python train.py --n_kv_head=1 --rope_fraction=0.75 --attn_scale=0.177 --tie_embeddings=true --init="trunc" --lr=0.00516 --schedule="wsd" --batch_tokens=32768 --doc_mask=true --train_tokens=118600000
Each number is 128 + 32 x the weight over its row's rms, rounded and kept within 0 to 255. Layers, rows and columns count from 0. Numbers have three digits each. The size before them is the row's rms in percent of the matrix's.

# up: layer 4 MLP up, 256x96, rms 0.218, rows 57-102, columns 0-95
# down: layer 4 MLP down (transposed), 256x96, rms 0.21, rows 57-102, columns 0-95
# gate: layer 4 MLP gate, 256x96, rms 0.209, rows 58-103, columns 0-95
up57 102:090156126136078120084184115105115130148160103155123099185131141154148142113223113114135131173133065128186144091063178200187119121179102111084122169148152091116112124175141081148121107081133123119156160144171108128184129192143175131147114102143121134150105133154110119074098137105135184125
down57 110:102075125095156097108147167089131050052238115092109131125135131096147136114098117120074108222135120136155179138224130162116151133121094148170132142125112139190115111108146145106114155098132125138144148124102129142128138166133083158155121152132117058078151118142132078110121140116153162110
gate58 089:121122128181167133145121096138081119146146139162086139079152131085163120089169154105142141092125108057103085117151143190168113110064144099176136110132081135061132135150130105174153176103062106093124131083126136061138072158110079167140097143112150080165135143162064131130135161114094128186
up58 095:115179124124148169128157168159174124107130139083152154112183158098109135168120139140104157112122096122091079118128097099158098161178138069088101164179153182084144095049074141120163114155140104135114119119168133168160117145106094050118180130114158139099140185082101121075157207137136124130
down58 085:117141169175096112103115120083060147156109153160129111106146136143169103124190133092090137145143189089164209125114128186097161154142182132200123127088134100148148085149163147124069138176107156131128076066128169109119076129156156199097102128117119118160130116140074130159120077157119154122
gate59 101:099115162078134156154098100140115123114120167144154121133163094096144197087105077168100157103123171100141117095171153076120126091153100103136118138149151145058085122112136100139159122093107177205105092154189188091148102133113123085085099143099130144168149135116095101072067109203110108094
up59 096:192148196126106145145131085109079184091102157137121141109147098073168160068135141137138115107097137156091113173135058164066116166099147134148120177145155163220161093135129145063130155136146157140114194139126095124091187105082130137139159127089131077095138149150133124167147122134110152106
down59 094:094127129150175117138124185078112101208105099167093039147145174158150149155135176115127133101129166117161100127163094117140129133150118140076081086088170086103163089172148131151142135033159097116122125095072142106121112141120156131091174153193172105147135138140107146164133157137151172101
gate60 119:130128126076168118197116128194120125141123113130153157114043144147136134125143172194150111186140104084113120091139152113123111072153076147125140116076140139203062148160133104050088074135152122146147154118102156114162095135170133152129182125169141126116143134125091083107140206119085120129
up60 123:154085171146136155121110108146127139185096070117114119171082136131162071121132137228103122138131140189154140091089125168157159114160135087108109118095087152164107125154148165105084115148116138093158066129127136122136100127111108093152142091149101182115134091093121072190196127122222151123
down60 114:175159153080167166204181153182123093113119030157139126165082118175107114093101153155191118177130140130043111142168158105146116152144114131117133128195156102143130135141122140105160141117135132143134081177091093138139133141159114155101180111096146153103071157121119117133147111128047130112
gate61 100:123125164105122130149142120092102146097086140183122170109163104121119099059122103151211087114064125128117206092169087143126118155125154106122125129122152051098169061171122102144078172106129099158122084158082144131087119055121102143163084094140114184156166131147116102123123149147132167154
up61 101:116117145134174140181129073114182079096131109165042129141155140109139121118097147108132142115145111115074147117086131040153123076138126192141144157095086089157136133131139107079093116117095125093122170182104153172084136191150105131097134117133109134170068126116159190068073124155119128091
down61 101:127180169128156050117142100128125118176057168110183126110080070100056173125090142136136096114175110043160141091132138092121127138164108178119140056161158119157102121142132122102124090110133176145137088115073149108136076100138098158112187149103116118102112176119105117128123135113186146126
gate62 088:179134116171082055104178118139157131115153107132149106109133088137147117094132145154135141189161085163124251116049174121107168092118120099128084155167140127145150105125130149140111141087130133145123114160135122128106178135125088116179129173140085098127121169142068108070167115195149118156
up62 101:155116095188118128182078097138102161117088057100079167150158198106075136138136123110134143145117143139154114146076099081190143179074144099189133115154157152087122156138168165123142132139132076139096147113168074171153077123147141103153108118078165111085154152157128107099195150146159134112
down62 098:117100193137101109146122172089173133114155123156106142118151082152089091173098100134113122255169123153109167148128118131130131108114113117089103101098133141218131085149115175124087142128153111161118121179139118101131124096115065054143161134157141134170107107108099098139114078181123107153
gate63 080:102148123075129135102160147071073056083099163140128159080143123092112162133162111139136153057103137166119211113100124139126158176136177135173130170166122099137116166172164131149161137162102153159182113152087167122100122100201157156159116121087127150088170114182114147135120125081127127179
up63 089:112136146110171101112102095095128092149132126100148105126139088185107141191115152101124106075103172142155143164134110183147087106146091090165108061228153170135139130119086219092129125136132143088115134152115072158116114106103072147086153178170112102145102164135102179142103120127078100119
down63 090:093140114076126159139073072105176151116066154101097137158123049173171157028134164088133104175118197104148073148125164171144109072113073140182140109130135123096113095104145097103144134108143129109095186144103124119121129177103163138148095131094163177154147133163121141120134134134105103113
gate64 108:158134148104125114165085171181197136141121167115142086096083119144133044099090097165147124136110080117086165122139115152121125067108089140109195158114070167160116168152116106106154162122101138116191100104100159095114116150116143124149048156090117072142186172186108123088140128124103142129
up64 108:135101128103159167103103119088156129112138129163151119129167112093103183178110122111158141130089110169142178095161144144172167089154140098137149063075180120068094120086157090166105099141097113172145181114178129146205139144132111089166146119143161138085150035098174088099151129106118109093
down64 102:137103143129136090146133097195140103161120098187106137124154140099107077143175088191140152141140133135142147164168141145089141140175127172088128071130134153125158148193127142094181100112123090165121071118170150162096150048147176210100141179093111156126153161097157152114164061134124118139
gate65 115:108150128143123042169151134201157162129098133119113087135099100144156126148133141105107098113143063084105123079111068168112131155145112156128147069117104093096135161100126115080078091105049069152163127125109182103186186102112157172106125158114142116146115135090164150176074116150133171127
up65 105:159105088075117128135156185110097179167147154087134208063117038126145124112062107126154115149123104190117155139108119115093149123147136172126172159117120082116088066137154173119119115131067115153195119140108115092148126183110141089123105186089086153140163152122134110129132092129116168098
down65 105:122162160176077074116114166110185136143134152100125124129105167139117090154123142149069118109124120084153175141101134163119142138162128190132154111195120109098196132104122158128138185112151095122143162108091218102169121143125167207110096145124194092103155128101122125217122112094113149147
gate66 105:187180115160182131148124146126155093107155124119158133134165133137101140135132154161176087098134181055147127157189108110090149104144138159079137144090142119107087141169090135064115112166050132134111147084178059134174127117095139128140150110060102124121091082141089175137113127126170128202
up66 109:127163133173084147108117134076139124156086171142133078162098149110107167123043186168081123093188205095127114149123145121179159161169154092130162143114131141148109160129069159121113113101169195142123105076141126075153148126102128120107115150125152158071154179076115072129097131144098134096
down66 100:093164096112093105180100146110128175147174097139125144149122143146091121162175132125182127181083114091091200070125170108155099104114137105164101113152127184138142138163130152139120117168154061125169096071148169148132072112132107109163045160123118101109102149122147184142108120180073112073
gate67 117:188175124142158178132093134198127133123165117136160096122159109181143156101122120138140094154095114072174107052091091145082152102125112111133196118048093112126079141191146119130106183165158141085124115141141140096143124103153170122146103112116094104098156096164102078109091134089089184152
up67 132:151077112071110121160149108056150106092218127150108146181110124130077100092094145130081093156136136134105141096140199116110173108155084112133108150097123165149154153110123101136097103108169101150125100090071102134140097156116077137106122145105079124170130177196155162102108096174183081102
down67 136:123168098170146085127116101034144125132075088082099139098171232067167170093141127161154119120131145141132185093145151183140107125177161142101106104134131103126145119103120144107126170180095105142159124108112140127103128119108144072058164149162135127085073097163128110151148103076130145155
gate68 105:111086119167179113085131166117109119102169179156096143070141149115093119092130122059156055156119094091132153103074070143088144152130093108115118089125133161107148126135105165092130122146180063138079151124103139142144104116025116126142098071108096093121143102170154110151104103149192159114
up68 110:079124097133070149111186159105130095111232103123193112140168152112122102173144166095150140142116153129144152138129154063113140089129105151159119137100194161147154111111150118141190147112131079115120176130112148117094119179173192165121145189140163111148105158114131061079116103118152177113
down68 107:137176178124088125083081162154166141116120069069116160109195111130136145136123102153179098068138148194154195082117155099169115114052152101095100123174123116123128166095155114151143124114136179128130140126146121144067081145181117184136140114134120133160100120095095126067179121161083116127
gate69 104:135124117130153101185085146131153140086091062108148158156149135163159152138095173130145114143048149168110177106101131133114116174177133152146152205150148127138176124162118148160146149114144059121133169105128092117162103092108126099095124203174113194119112153150130192158086130140089071176
up69 118:139168126149098109117129112150099099139139145130109131122212122087095088156162169118131156158133096151092123055099065071074111130175119119079052178119127118105080072168113167134103149140147091113091124149125115147177156152063157091144176154146170160100148098097088139150160099177113111150
down69 108:147105201125138141154109141110129171133161087128139139119089083184093164117157148096152124135136117189134124186128136115170125133124127122079126185137107128103131073129108177140153132140156157156182173110121153141121033141105173120084157127188127111129072168106134188125084189064070118101
gate70 075:127131103102140152114180135130135158177090150128149055196189154144108184123148136163111151143194137021147127100104130152115104067152114100103118104103066112106161138078171114140092111106146086106133108123118169061129096106090145110148125143132111130123116123117158204086117113173105139079
up70 062:148107127135133109149139111148120153081155141094103196083086157165121136134108096088143137092117130222091116162155097076175152168087130118164112154105176153168120109197092168142157105178138147164095146145138085169140171141174138086077103151099114171120128148148078064121177144090134129165
down70 077:129137114154138128163063110073134136162108115125162105165154147113132123115117170103089102206180196085142120039116125095167140063126078075094159138086084070101167155127146163085102127133123094133148107172143140128109088110152162137171123159121208100139131147088130112148134117098078122117
gate71 088:162152147138114106137176107138111031121132077119082100176170158141119083104142123096139094132220164133141085076109177129145058072146135076115129093126058082089140121113077106101102163099147153088128111157155096099134107086112125126139104146163143125143124166110115137161178143170122125082
up71 098:112104112130089123073134121124126065143157101117133164102096131137130169126087186134107079123119103147104070151187112133117182134136169115105164147126165185165061151147137090097135143095118118087082121120190100198150197092126139142075149152110147083162135138162108071120083167166173108166
down71 101:141139179145152119162170083125131205149145097134134112128178096138144114135203082179158189184155167146108130104071158123137100120112062093151109099186083041112174141079159155089117128111118120131140112188156113087133106120133158107157092145162132148087153126122161156126153106168112148093
gate72 097:159145089148174107121154107130125131075120142085118109142137112098162194142134165103134119145120086121143172123118119158063117162112151108093168201126153080169078084151180174141131146091076104148143136162187160058133126141111137072145130122104133087091166104139168183192131156143107196160
up72 096:132176130075100195115122110142118119158143125157054178143130114125138170074145102162162134115181118099148050154147184108122154083136157126116082142104148140082127093137157164120092085173128156150139092092122071096171130127092094072151107094097116073122128119102163162119067147110125058097
down72 100:106107097095191086181124160111134136115139126106132126100173083176151178138191090128113140122136147165159152122099128136175170113171105153134083174079129193110127153098119138172114124142140116176087175164096115157136097181122066120171162125143189121098187104137172102083090144112194103104
gate73 094:138173101154126137142134121127128131205141078128137170128076157139084115089133136074174141161114061111130138159153178117103135127205044146120083118097074120136102121128088086120156116112123174129125165199094118126138127156100124140036091106163143144160152161119098154152089095121132183096
up73 097:128100131159117090115126134124148168112094086201076097143096078111165108118099086147117077099146097093185170122147135171150176099108143125180125091159117118172152158062112126135143113152084126131183136075119062140125178110126176148110162114098130129117183062101114142076144161095176112074
down73 097:163125084103091155149095091138090113149160214101201147209161128148146099107121148085078107122077129096149092118119146157108124082133143135140130121152184100135190142124133113098151121118175072086142106163061186119145106154132153115144124147128105163131126140190108075124160091126098186172
gate74 100:180129091144148086114120153116143150145201141149179120152187187117127142117093200106197040127212139078168168084154132194104125089072126127099129140134120140142140128100153154094154155141151127109124104156078115176127086118113144138141172180164098136116139117156092111153106139146122099145
up74 097:159178148104060182101055072147169153151147105103114111085119100137166120134157127119128158113107118187080102164084188166128134123125092075123123130134147149138158155155112079103129085114131136143185159138087172096154142143174101118086090106120159133155079061095148081087116138057103125141
down74 099:139152076158126108103147115115130177105119116121171158124138121193125104134211063114141152145065105098116088071111111087138133124136118092159042133049122183099087107134154122128155128103136163156090185131115122139121131157166122101171194089159131127087135154078167080139103154104143168103
gate75 113:157198131092179092080104171175138105129130103169085189116188112155135143111121133141132167113174123129154102128103157097145107131070165121096090088127098162115104143134124117067181098116158138181069171097127158120130173102099134062077146129137149147128108118159139139096070144117120222134
up75 106:136147108093153134114132113098122113205134188119136130145164147073101096149149156159125087132162073113134143082061130085170177183134200115133133121160157102079096119138120150082122130133133127118095118144170126093136151089143111068089124125098147142090146095197190062103101141094141207141
down75 118:116168096120166108148103132150076088134129120160142130161181093143128094151076148107199077126151117113118076133127201122137119118082168159140092152142181126111139148094138065134166202139214119139126176150129127162131165140119179121074140172137180129164135093201134127132125099149130180106
gate76 097:116109101094111106121093175109091041082195173178127148138160111151123069097086090158131113158114162149134124140088122117158143167111122113089157061116207160129173141126105146095145119141101147108099134117127121134149125063144088126103101086137124142144100094154134176100044192148143144181
up76 093:082116142129107152152150101147130116141102115087161096167108090037119082159148112076097164108086153152114123114139197131110149157176111203171153186133116141158145160201129125126088116100123121113139098145083094101123134172115169162154137184156096140140158132113047114163176132089133116076
down76 116:097144135135108138079100201161168161135103173138135166090150130089143211133107150141147138202133072069160132137135149117145070089137153157132147136189122128125056098137122060094131110110153130135160111097149133128140093212138138139127144106198091112129129180141097171141107136115174158089
gate77 092:202116106179129096127043141144208130119161100184133084084177165118076103105117139131127118111104072119161118124110097104117160125123108077091125150155104098140151088106163089176163116160097111193086165166140142150101150069158146119150139182159126105166117109122113097136131064129097142087
up77 094:143102133140088131233083142053152111131106152119152151112077079085146116171149109189131117157122123161178158128066134145106097108091118102175130125122130148162170161103127116156152169123151078133127133088110164137136138120164106143086106193151078152119173092129171171208122124140076122109
down77 092:099141176147212064080199132155132082119125088080109073103182123131087109137094090138142117132124157132084144144142112098067127153112156045106173125146172126161109125151116100154165137154106123120134096109095147141130171140095077122127097152148162151168185098193103137087139142104122075108
gate78 101:090121099186121108168082189168113107091079071122190121130145120135063139149193151162121184117170134105161167137119121187134034132125128110163116107108173072124144132141119109094188144156151107094120128155189151169068168124116118159126115119142120125162166136126174126080145143109132162151
up78 094:145087126218111144124141181124110103092120099127187162092189137157138083151177111134130185144141160199173068098104137108151139125133152107205125153165159130151091100122129125135179117104096124156140131113103103092094094190121144129149125132243134154140142136109134110105096118139149093167
down78 099:133093120179069108147106115080146126104127143106159208193080106149129084105058137156105156113167129119080179093207108094157103081131144144119147129075128124158152170130096163156146161087116090158125133098124193145153151105093074064142145156102123125121090117083137143165156166140144112099
gate79 103:140125175120093168150077097154151139110128129110150170084127147082103097143176145191138146106087145091172094053118090161093090110125120121102103141079142076115090125134165137168159108127131105179131173128133105115134159169146055153202140183127079156062085173115104140123117156135173167136
up79 106:122091156115088121173115120082159178119126158135125158151091045129130134161147200131166146134117172151141067104124154135101162143178135148138175109098161088102114142128137112170085103143094137130168138121143109066157154158171152167122158078187139148154168077061146156146108193122196157118
down79 095:103125076145122113162071099143141198097171123127114150124110116129106122121153122109130120082119141130166081051136173107145184115159107104138125131100141109206098166049160140144151142178090135116136120126149129146157058094082120096131152161099076179113175149064141085127080137106191128165
gate80 096:093148173153137192161146155122134157110208131116178099063166132142167117090115190106132081077137132092099137123102143109091113147109168140154143180131126132104093058171147164193141101073150143077102136102074111108151137166091122083191090120159102083095110098139158121119139144144136159108
up80 096:100122103169108141188125164086058150113086118118047093094188180128132086141128155118159170105108135107149142147160149163097078194085168128135136201098137208101118131148132150072139110142139122138174176103115116126157128137130081082132094171110124131121140124090200114134095143123133168156
down80 098:097185129142107170105137101130083202114113116175123144129178029123146077142144130112095134182127178147125172142053095140125130138125075132145083115155159103130174145114125135165085122077125094092111185078134071083087111162148122174139134138113115174137117116104120081189119092115137155133
gate81 088:131095149152100104164222181071104136094137105137164180104150126148140109121143106122098095086102128086157075107094125144110126061195098157137131168138163112133093083127153130117153106111134138138114130115149146109117181135046106160076047143075082132127150102089136162178154131170168130151
up81 091:123185150127174078107147149180124095110095092150152109121090102144183181152157113148102086113132119124148077156131123117158108115189097099111096077129126161138110170157205087169198142159080149070086139164136114122141124130060096138100110165145107151111177149112074186115115151112099151171
down81 096:133157129092103080178183149078190134131056099124131093126120139192143137180104111144123112099137132123100086157227145128153106063137128099145147091146120176131126138119153107219135153092108114162077104110146093157102196097111140102156134089116121151095163088101127179109116126107139125091
gate82 110:122122117147122161151114093154118187150101120130149103086099134136177125133069117139044137125092084143118141141142121177116121054174126149143094117155092076149105173091014121109110119142151169176118134144184158109174106139124178127098131108140150139169122065133174101099163152121108183090
up82 104:149156165119135147133150108063164126119205182091138168120085125135123111136119157200148157146161168108116136115112129178112110100091111123152164180065111124116153149146181134107156140153120155188099105126116103144145093099203120074114137205123149095179126120178081142140134101191105098183
down82 100:117096047114118123135109105192116167104233126146159092171126171120194121147126128112040147092140117128150140157141114092076149106139109125196131089175092131088115094131105133136114076125152133126120144142140132141161135156092146158180151092065140156146149130089164050104133127130165148106
gate83 113:134133093163139076187128140140153083082175147157119129139091148096169125125137129100134134106062107088101121112140105182132119115128152145103142156165192103224089136151144125183154157103080179086136150126133130148165094074148153189128135089109170125152170161057111153117080129130190161128
up83 109:070100140086164129079120106138110108127111122147190122100117151156094145145128173183127126154156061148118131077126108106117119117146116149060108138115085136112070112066098142088139144139154107132152148101136066137207175076074100150071165149136118166153108125120129129073209095073109119132
down83 105:170113100191184051065120146134130106134186179143153122117088137197185135143081120133087094156155053099118169134145124141141138109093085121083113099134145153116137136138143113121203109212141167160154130101134133188122091121121160122130168091129096166125079138125155128107111082138110161127
gate84 099:053072101128107088115075165123175135112093101143147138097167140167072127118123125191104131126126115133154091134100110118169125074122081118138151121092163108108065106108094169122078133164115070105088149177164065140177090169112124131184114098108146146124140121161164123169156130092215127107
up84 106:162172131181193172138147146117156133154156179113125145169071130123133136155131052110105111107135112110123149137142120140146107185158107089114201178092056153129155109149195117138098119122148137114122128083141158099103146090097172076120102162124093192167116138092084133165064097156156167170
down84 095:159159144142159103206095113174141164156171078115172121173153103106133152096118122095171169137083197120064133184148095147094143135156129109141105142074067137102172132132148100121119124144149117096171148151140090167142150082134121146156128154137184104165137127117086096201099147199072120146
gate85 088:134144110119119118116109142127160129088156184160123115136173151130083116160096195063153146074120135180165121088111145071126156112166089109184118160121111131092165170135157121117145152125146181112155131212177209107177130155176144117060129151143137150151096138110110103121059111090161120090
up85 084:149102197112141160107117122122165135113139169131087121105129127096071192103140111144113105178147102112118174093136116163126128169107112129091123120082138073152155169125169097146155083074107131195134138075082139136128145198139137133137125129189141099149188129151070107164195163161066157184
down85 095:136142151079085086101117092092095130141163130116154163094126113100125179157136157167002107151109151100149106112104106135075141130152203124076082121165156090164156123134117093109122098106076115161097146093096133161100134171093103071110160113101133130107142143125054113132110168153133190133
gate86 089:107121113137122129101118216157175166162134137113150147192137118146110081154143098128073127118132093127143119087137138036096191178142129137161183169137119131155077176101135115118084140127099071102132127125158110196137113080143125059171131152108151144086116052104120145071154147142128139153
up86 095:134128153142106113148090172094119115155165121063132028113140137103164097149170085096115114121063079143179113107123156158140145076116098117104144092119141094158164169162122157149147158091177117128147157137108165095179152130160158094070152130154154126165164165129160071134133100213112077121
down86 081:094145098143119166125188099167133149154114181131128203166104109151138171126131095115122103240133137126150120142165153107165114160089140116143086072123089104085099097128127151165086102204139125142159114125064127114128127099175171156189128142148131142084094100116147193134090178086111127132
gate87 103:178114093166105113134097144151140096106096104126094145184144108148154108035069120146036157104169109075118107130137116133113106131138154129143110135072134121212086125109096176153129098188124153129116135054107183104095124130151143135125105136102058105117121140141111064171120087089117136150
up87 101:069126189120095143133140108074106147125079152155205109092088130099122120113176085126208103081099135112067110155169141112125104095095166125129110128109098164153155139147133108145102118093122137082165149157083142130131138188113068105115134107080193073144163109170172110093104143096108113072
down87 107:165093164089186136139169098140151079145135095088186140106068113171081146126089125102180172155095186177112119112190077164109114114148201131142159143126095155114128143134151096085153126100152120120117107185166138114139104150141147058153115085127140110137131163154165148164160153174090117062
gate88 065:113103125095128084098149118098114126139147213105147160142114107155037162061144099162159121134094131118160122121121174160141110156204115093064163159121114124117125156076158120111099096126101091129146114175097095205148143163191084186155093104112155120082090126090129104157133119124165107108
up88 066:096062119093147127075165155152140117066130167113111194149107112140080204120142075136135107131107090065124139145091180134084136108163109047110105137066161124112073191094124081145158143160143120162159094093124111163149093135132149115130122066128130139105149146156161083144096152120130102170
down88 074:095090125126158113114102179125189147118174073170090133110149131115160125139163100134162153068143135143101113126150071135159112181128134128101042049120154137178132134129086125147149098153135090176119149180134144020115115128104104108178125099106065129154093125124136156144133108160109065104
gate89 103:164155180052159062105088147175147212082132098116158130169088147091134106085103129149172189139124177179186131120141095136158115093116150160150092086159163118121100157129148110143122159171116075147157146121071119124129089110172176117135106163173138098138075146086147121133112140106091120109
up89 088:109115138175127179116119121114184122191187164124099153115110132135147110173154103148111087150130084105150104119104098107084138158114077164117124165123059101110050095191115167101108091121126134117118071145205095136174136104103117151108183113103109166128148081153118115076116151200091157158
down89 093:136196139078149098132130109132084097107050155159157081117180119142119115093159129128119134061147130186159164143128145097132088082136138119130111105124136210139141156132202098127144121176123116112083130129092074096139094135149110118111085181150159114072162175070158110087149095131180140083
gate90 102:078130160118126094127111181145171112079178105115092147086128137144118113057104149211166087167154153119133159087079104051120146105146191117118135082129111129095079123136102120148159182166139137129163163099143112104134157136165138164129030131128144146121139116182091105117141090120155066124
up90 111:131094107153104079134143148135198097124163114099108121119124146106117087103139070113160129130123132087169108102103114033064126082117187135091081067129160088094173100144142149104142171096140131152146099107180098092125146154178120149082095096149100107123104168111065179105137058112156110126
down90 110:122170129135157134143156142149203102094159055085174124085159109124134108146177091129091150108153096119125119161196128105114105103134103103118185088116182098175201117129107145133132145053128110122149075082078164156102115098087119117139160139110164206112121121092110181134129068154114134141
gate91 122:155061106105148096073138141118123145126136153181133079176151121155084117113081110056105127088105105114147087083085141123121122113175049183135194128119123128108147126173140093134182087132090109145151166102159172119127128131137082124120068169170099165151137164111108123102136213145084129095
up91 125:151089125110138077129138149129112169141114222130128109121147098192128125119124100024117122089108113077142080161105111115107120091136062122164180124132113125113124088146167111103154089137104133190126158119119143127126072161159138120130088157132122221173154173107118165127094191143165150093
down91 126:108204138178127198167131136159177146108189129088125159100120140102172138112137150166170142163154157095147171128139113144160141108113181100060104147091135109106150131118071129141130181117143104086109094192085106160130186129140188131113150116092129062131127097147128063120124064127164134169
gate92 106:110164152173069097161157143092139129130091134128176130173057123151092118123125154130163142191099169130135146141111121148159122161186146152151088162104119139142147169134085104115070133101154146168127141122095194080161122185083108124177128154136111101173171063136079086131098147169195138180
up92 105:111163128147092093111140154098126157130101118104117140086111133066136108155116207132141101128116088159167093141117081163196111117103155140154108086128120113098140143182110130111123122108086144125117149169134164055182105174121137168064107094138091092105157105100047156066060164076166125116
down92 108:123155162126206078136119070141196218131150179107146111089091106135172077075167141124130149148146140110144118167065088137153145107148134119101100118119130115076160167127123145083156110081085143165100130177108144097167091100066176136110147127145099129148118127091168147088137123117125073080
gate93 101:157117149167171126143130151146195149039126090152155174136154136124169054112137118151118139111202086127105197080083097151133115126107101158142130190167169145141110092172125106118160108070105143117117144152131063161106091125129118118119176122072131099106160141144104146065123099185155150135
up93 104:101193165121120113092164165152115093180156110113128109063110082078124138122130080114105177188102157142136124200179134114167081119157113135162144099163062128092090186110182153185106145144135078145122114165094114053151072145134133113115162129146146165131094142133151137173144157109166128119
down93 104:112089129078132124164157097130056113155191086135150124109175140104093117145114070047153140077105147120114100139185145066147122137065123174155116098143119071082162159177124137152107135194110121122066129074157095114180146137150147110134094115120130080116106129153158087129104098131093177144
gate94 080:077116205135130160155111145158141116048138104097137183145116106196126108101114169163125115176140100172136136118097160099106134022080152128142116105069137092144138187097128126093126114158126196137156124123128112125174124131063135101095114115087132143199074109128157118105122111107143139082
up94 084:160126139147176165195140128101103103070128142183100162099117144136109101176114073120158123107130099122081095079118078149133104069096141131101183099198125104148091139111091093129161151096196168077093134151110120122184082172141106139160124091177186101112092182132105153113138146148098105116
down94 085:179135137102187117122161098112130095143173101105136113069107161103105077176122144166122153066136124096060198119166139127129148148135153165121097104189078135115111129113123100160086122140096142148080145101130132157086128100138095158101038169129172100068170104101150091144180119132178163149
gate95 116:125142093165151221129108155200173175126104049084158133138155145112106130070108150128139115140137094120171139121098127125095171073095084135076090113070146202088130167131110138114132121144089074156136141092079111098171089166129134099137148079176131151111156153125128120117118148140191133155
up95 114:085126114160113183097151138140120111191133114097122140144135122134107105091126181125085149117105120100110128134124059037152124114082071120106112132161081143170028105104098153104101123149110149158140137105116117150114160150092111148142102114140141053163074197185087198104133139092135115106
down95 113:116175108167155115120146115136154187116186049178189124105169134171092128093160121095095138062119171114126163077160082096167140147039136122147101126170156108112156119118103132100123133112132090143170132073150161151163117141125133066124117088149086115131091154147085144135136077118091151186
gate96 094:071172104149165152170139108147162148084114139113151141104158189154141098103164108163129105113124103140126166115105091133120094101136089137105093107114128113155132138116188050117129104141124139164167122155127095071097116070184056062103171205194142163180137136092130149143124120179147088102
up96 086:155150156093165135085169185129135110091162121112075159075089157124137151107105126108162129120111155174089097130105152155104114137138142120083114082153080136154124126139188131148131159173106104187058101075136141125168096106155068115122046115180105163147098123118163170199092169178148133121
down96 093:116108096113150107117146115074134133164108033219076133086141126161135123052119149126097092093145137147147100079196090137151132107118084146131138121129129133166103157171124126143101117082114166126133187153139120132099112153077168131151148137128150179145167075168161144158170149189096182167
gate97 105:092152135129059156168151134159106161144157087104074129140168163075136107091139178077132161169076115137117106155129086131092061061160119114140124107080121144157096071170110103119095165061093115140126179110141119109134118125117150117151107142056130148119189177102121132126174189097145094148
up97 105:118157138104089135101195108118203130080110154180163045117084158153162114133146152140090078156131098109079126093095127129052071146138129164110150106155180133145130029145147075142104131134131132146120151101114139149152090145097114119105121135144078121129063178141110126125190168100131137113
down97 096:106107121118148124106133159145172070184103101111167134110126077162122119118131106159134148136160215089108161165127161121108205151124153135095138120070130105090139121087114151129169166143113109138096144137138148154094126156190141121202129141083125070072174158157157149106166086097210103180
gate98 099:132166124124181077157105073143111177105122137107129144096154139158092129072114082127176140158116129174129109143111162132135089119166075129118112079193130167121091130110170111144148107171119098058130182110129063089050151161087172132176136153132130125096130117117080103077088083132138170185
up98 095:131151106109127118129148122136150108204102119100132130154109138115095153150125085194107079145106125075167171120111126136146172119073155066141145118125164183113157130095163129153107122180067131125045086110145108102097127159170118160118131123152160077079199176160131163198119063143131167122
down98 094:109122089166098102179125135124139165128131112176120095083168069132118140099121197148073122063147169103114134098116116142148163143099148127181125170056094151137079153137188084112155118185135117068102100165158138142150142192075091140179130117148125100080156107129140103095159092136152164177
gate99 094:125162088106124101120059143135129122130172162154148121144082180149136158118138113113089190092113098125108119134116192143091095096096137145147101102119081121118127185160130115103152109095099147112089070111088107083109116104131075115109101157130129100068162115220151164038168128128069114180
up99 092:123083107195149140158136140179152149109086164107129149192076179152115117139142134141144123107158179044150123181137121191186158161133118147104136160142128142136061138133147144107203086123160143155181193166113096150143182145110123152106119138162116161133089152141139160197078124131147112117
down99 097:095167093141076121084118126079114100120094141104185098115147155126165118039117075135126118136101152132110115121126156103087065132134174081123167133111056104149163172158139154075077111120107088157132110119085141114136123129060101123184145140101164095082116102174136136044147142134111121186
gate100 069:120117148092165134109145126122100109133088085157075098093192091115107127182107101133112083137190178141160174120157177129094055119110146096135038096161104109128147132101083147111134145090162152124135081129177116083153158093159058085109114137181125091145091136118151125148091104132079095097
up100 075:108155136112175117092106119196099108155109059142066208105110132119074138170116099116151033140155121142153174078102142126110045094133134099120117125121098132068156071113121181128131135085173159149168046177150143141105122132151146115144110128138110120120138102145154111179111128130117113099
down100 091:126136094098112113126169144101199196083083133107169068178117135135170113092177160097129172116088129125071098123116090107160216162111101144104160123120112109167146170130129067083112114192102112090091162110170084150171131107134112141144140108137177135114144142118103109065156093107139172141
gate101 086:094196052092137169110081129088090076111113087095180168107118128148094110132086077131115094148156149137103131087132148082087122113157134116195160117125170155184147124118144120165130107157075100099144142078136172071119089103129076111155122164209165151141096127139105156150080155108110111125
up101 090:101095215103112127094075044132107134109121095135139155104120125114162071164178107127129097156126092124155133157156161126138081145165114116165131119168132168085094089149092105067123087189171144131136091122156103028139095156162170098123128121086119115081097161118125180131168133120133166114
down101 090:106099114158128094140146126111126172124169183167104173140090094120090147139123152081128112239139145128184098195095134147115165099137147093126133127113132137055102158128141107070086170116142116096117140131112116113094117162111247142124156114123149092165146137185095137088096081125104125122
gate102 108:110137113115208147156101118124169095085078122158166174108108092212099131085097098192134125199125173105113086166119119110131112102209160151084198149113131140123162079179146140122117117118151082150114124108136085152128082159125066096133139139087138099119134120180108133138145092114134142172
up102 102:105131152093095134105100096144144153141133167136089168070127126117134151131095112093084083130142114172086118026166060139134200119116153149137111164148145134065108140070130171087105146143120125139093137164112104100157158097086091138133128116162129087117080124100112068094184193058123116119
down102 096:128131151102075155155108204169141110084127123140188112104198130142131158112089145104110054108171080135076093131144180124126160097141103179114160100150186115121115069148092144091120178067110140129152146105115126173089117153141161133061093201131129112161118128168109169160120098104141112146
gate103 101:150165114110131141168099161160099081088149052139155176113169152157128094039140088166116105156145147116136152154117146105163073153122100141093134089142090056172130122133087136171141169135146133134139173127143133124117111086113123119076102148127087156169066157148099111045130053159103149124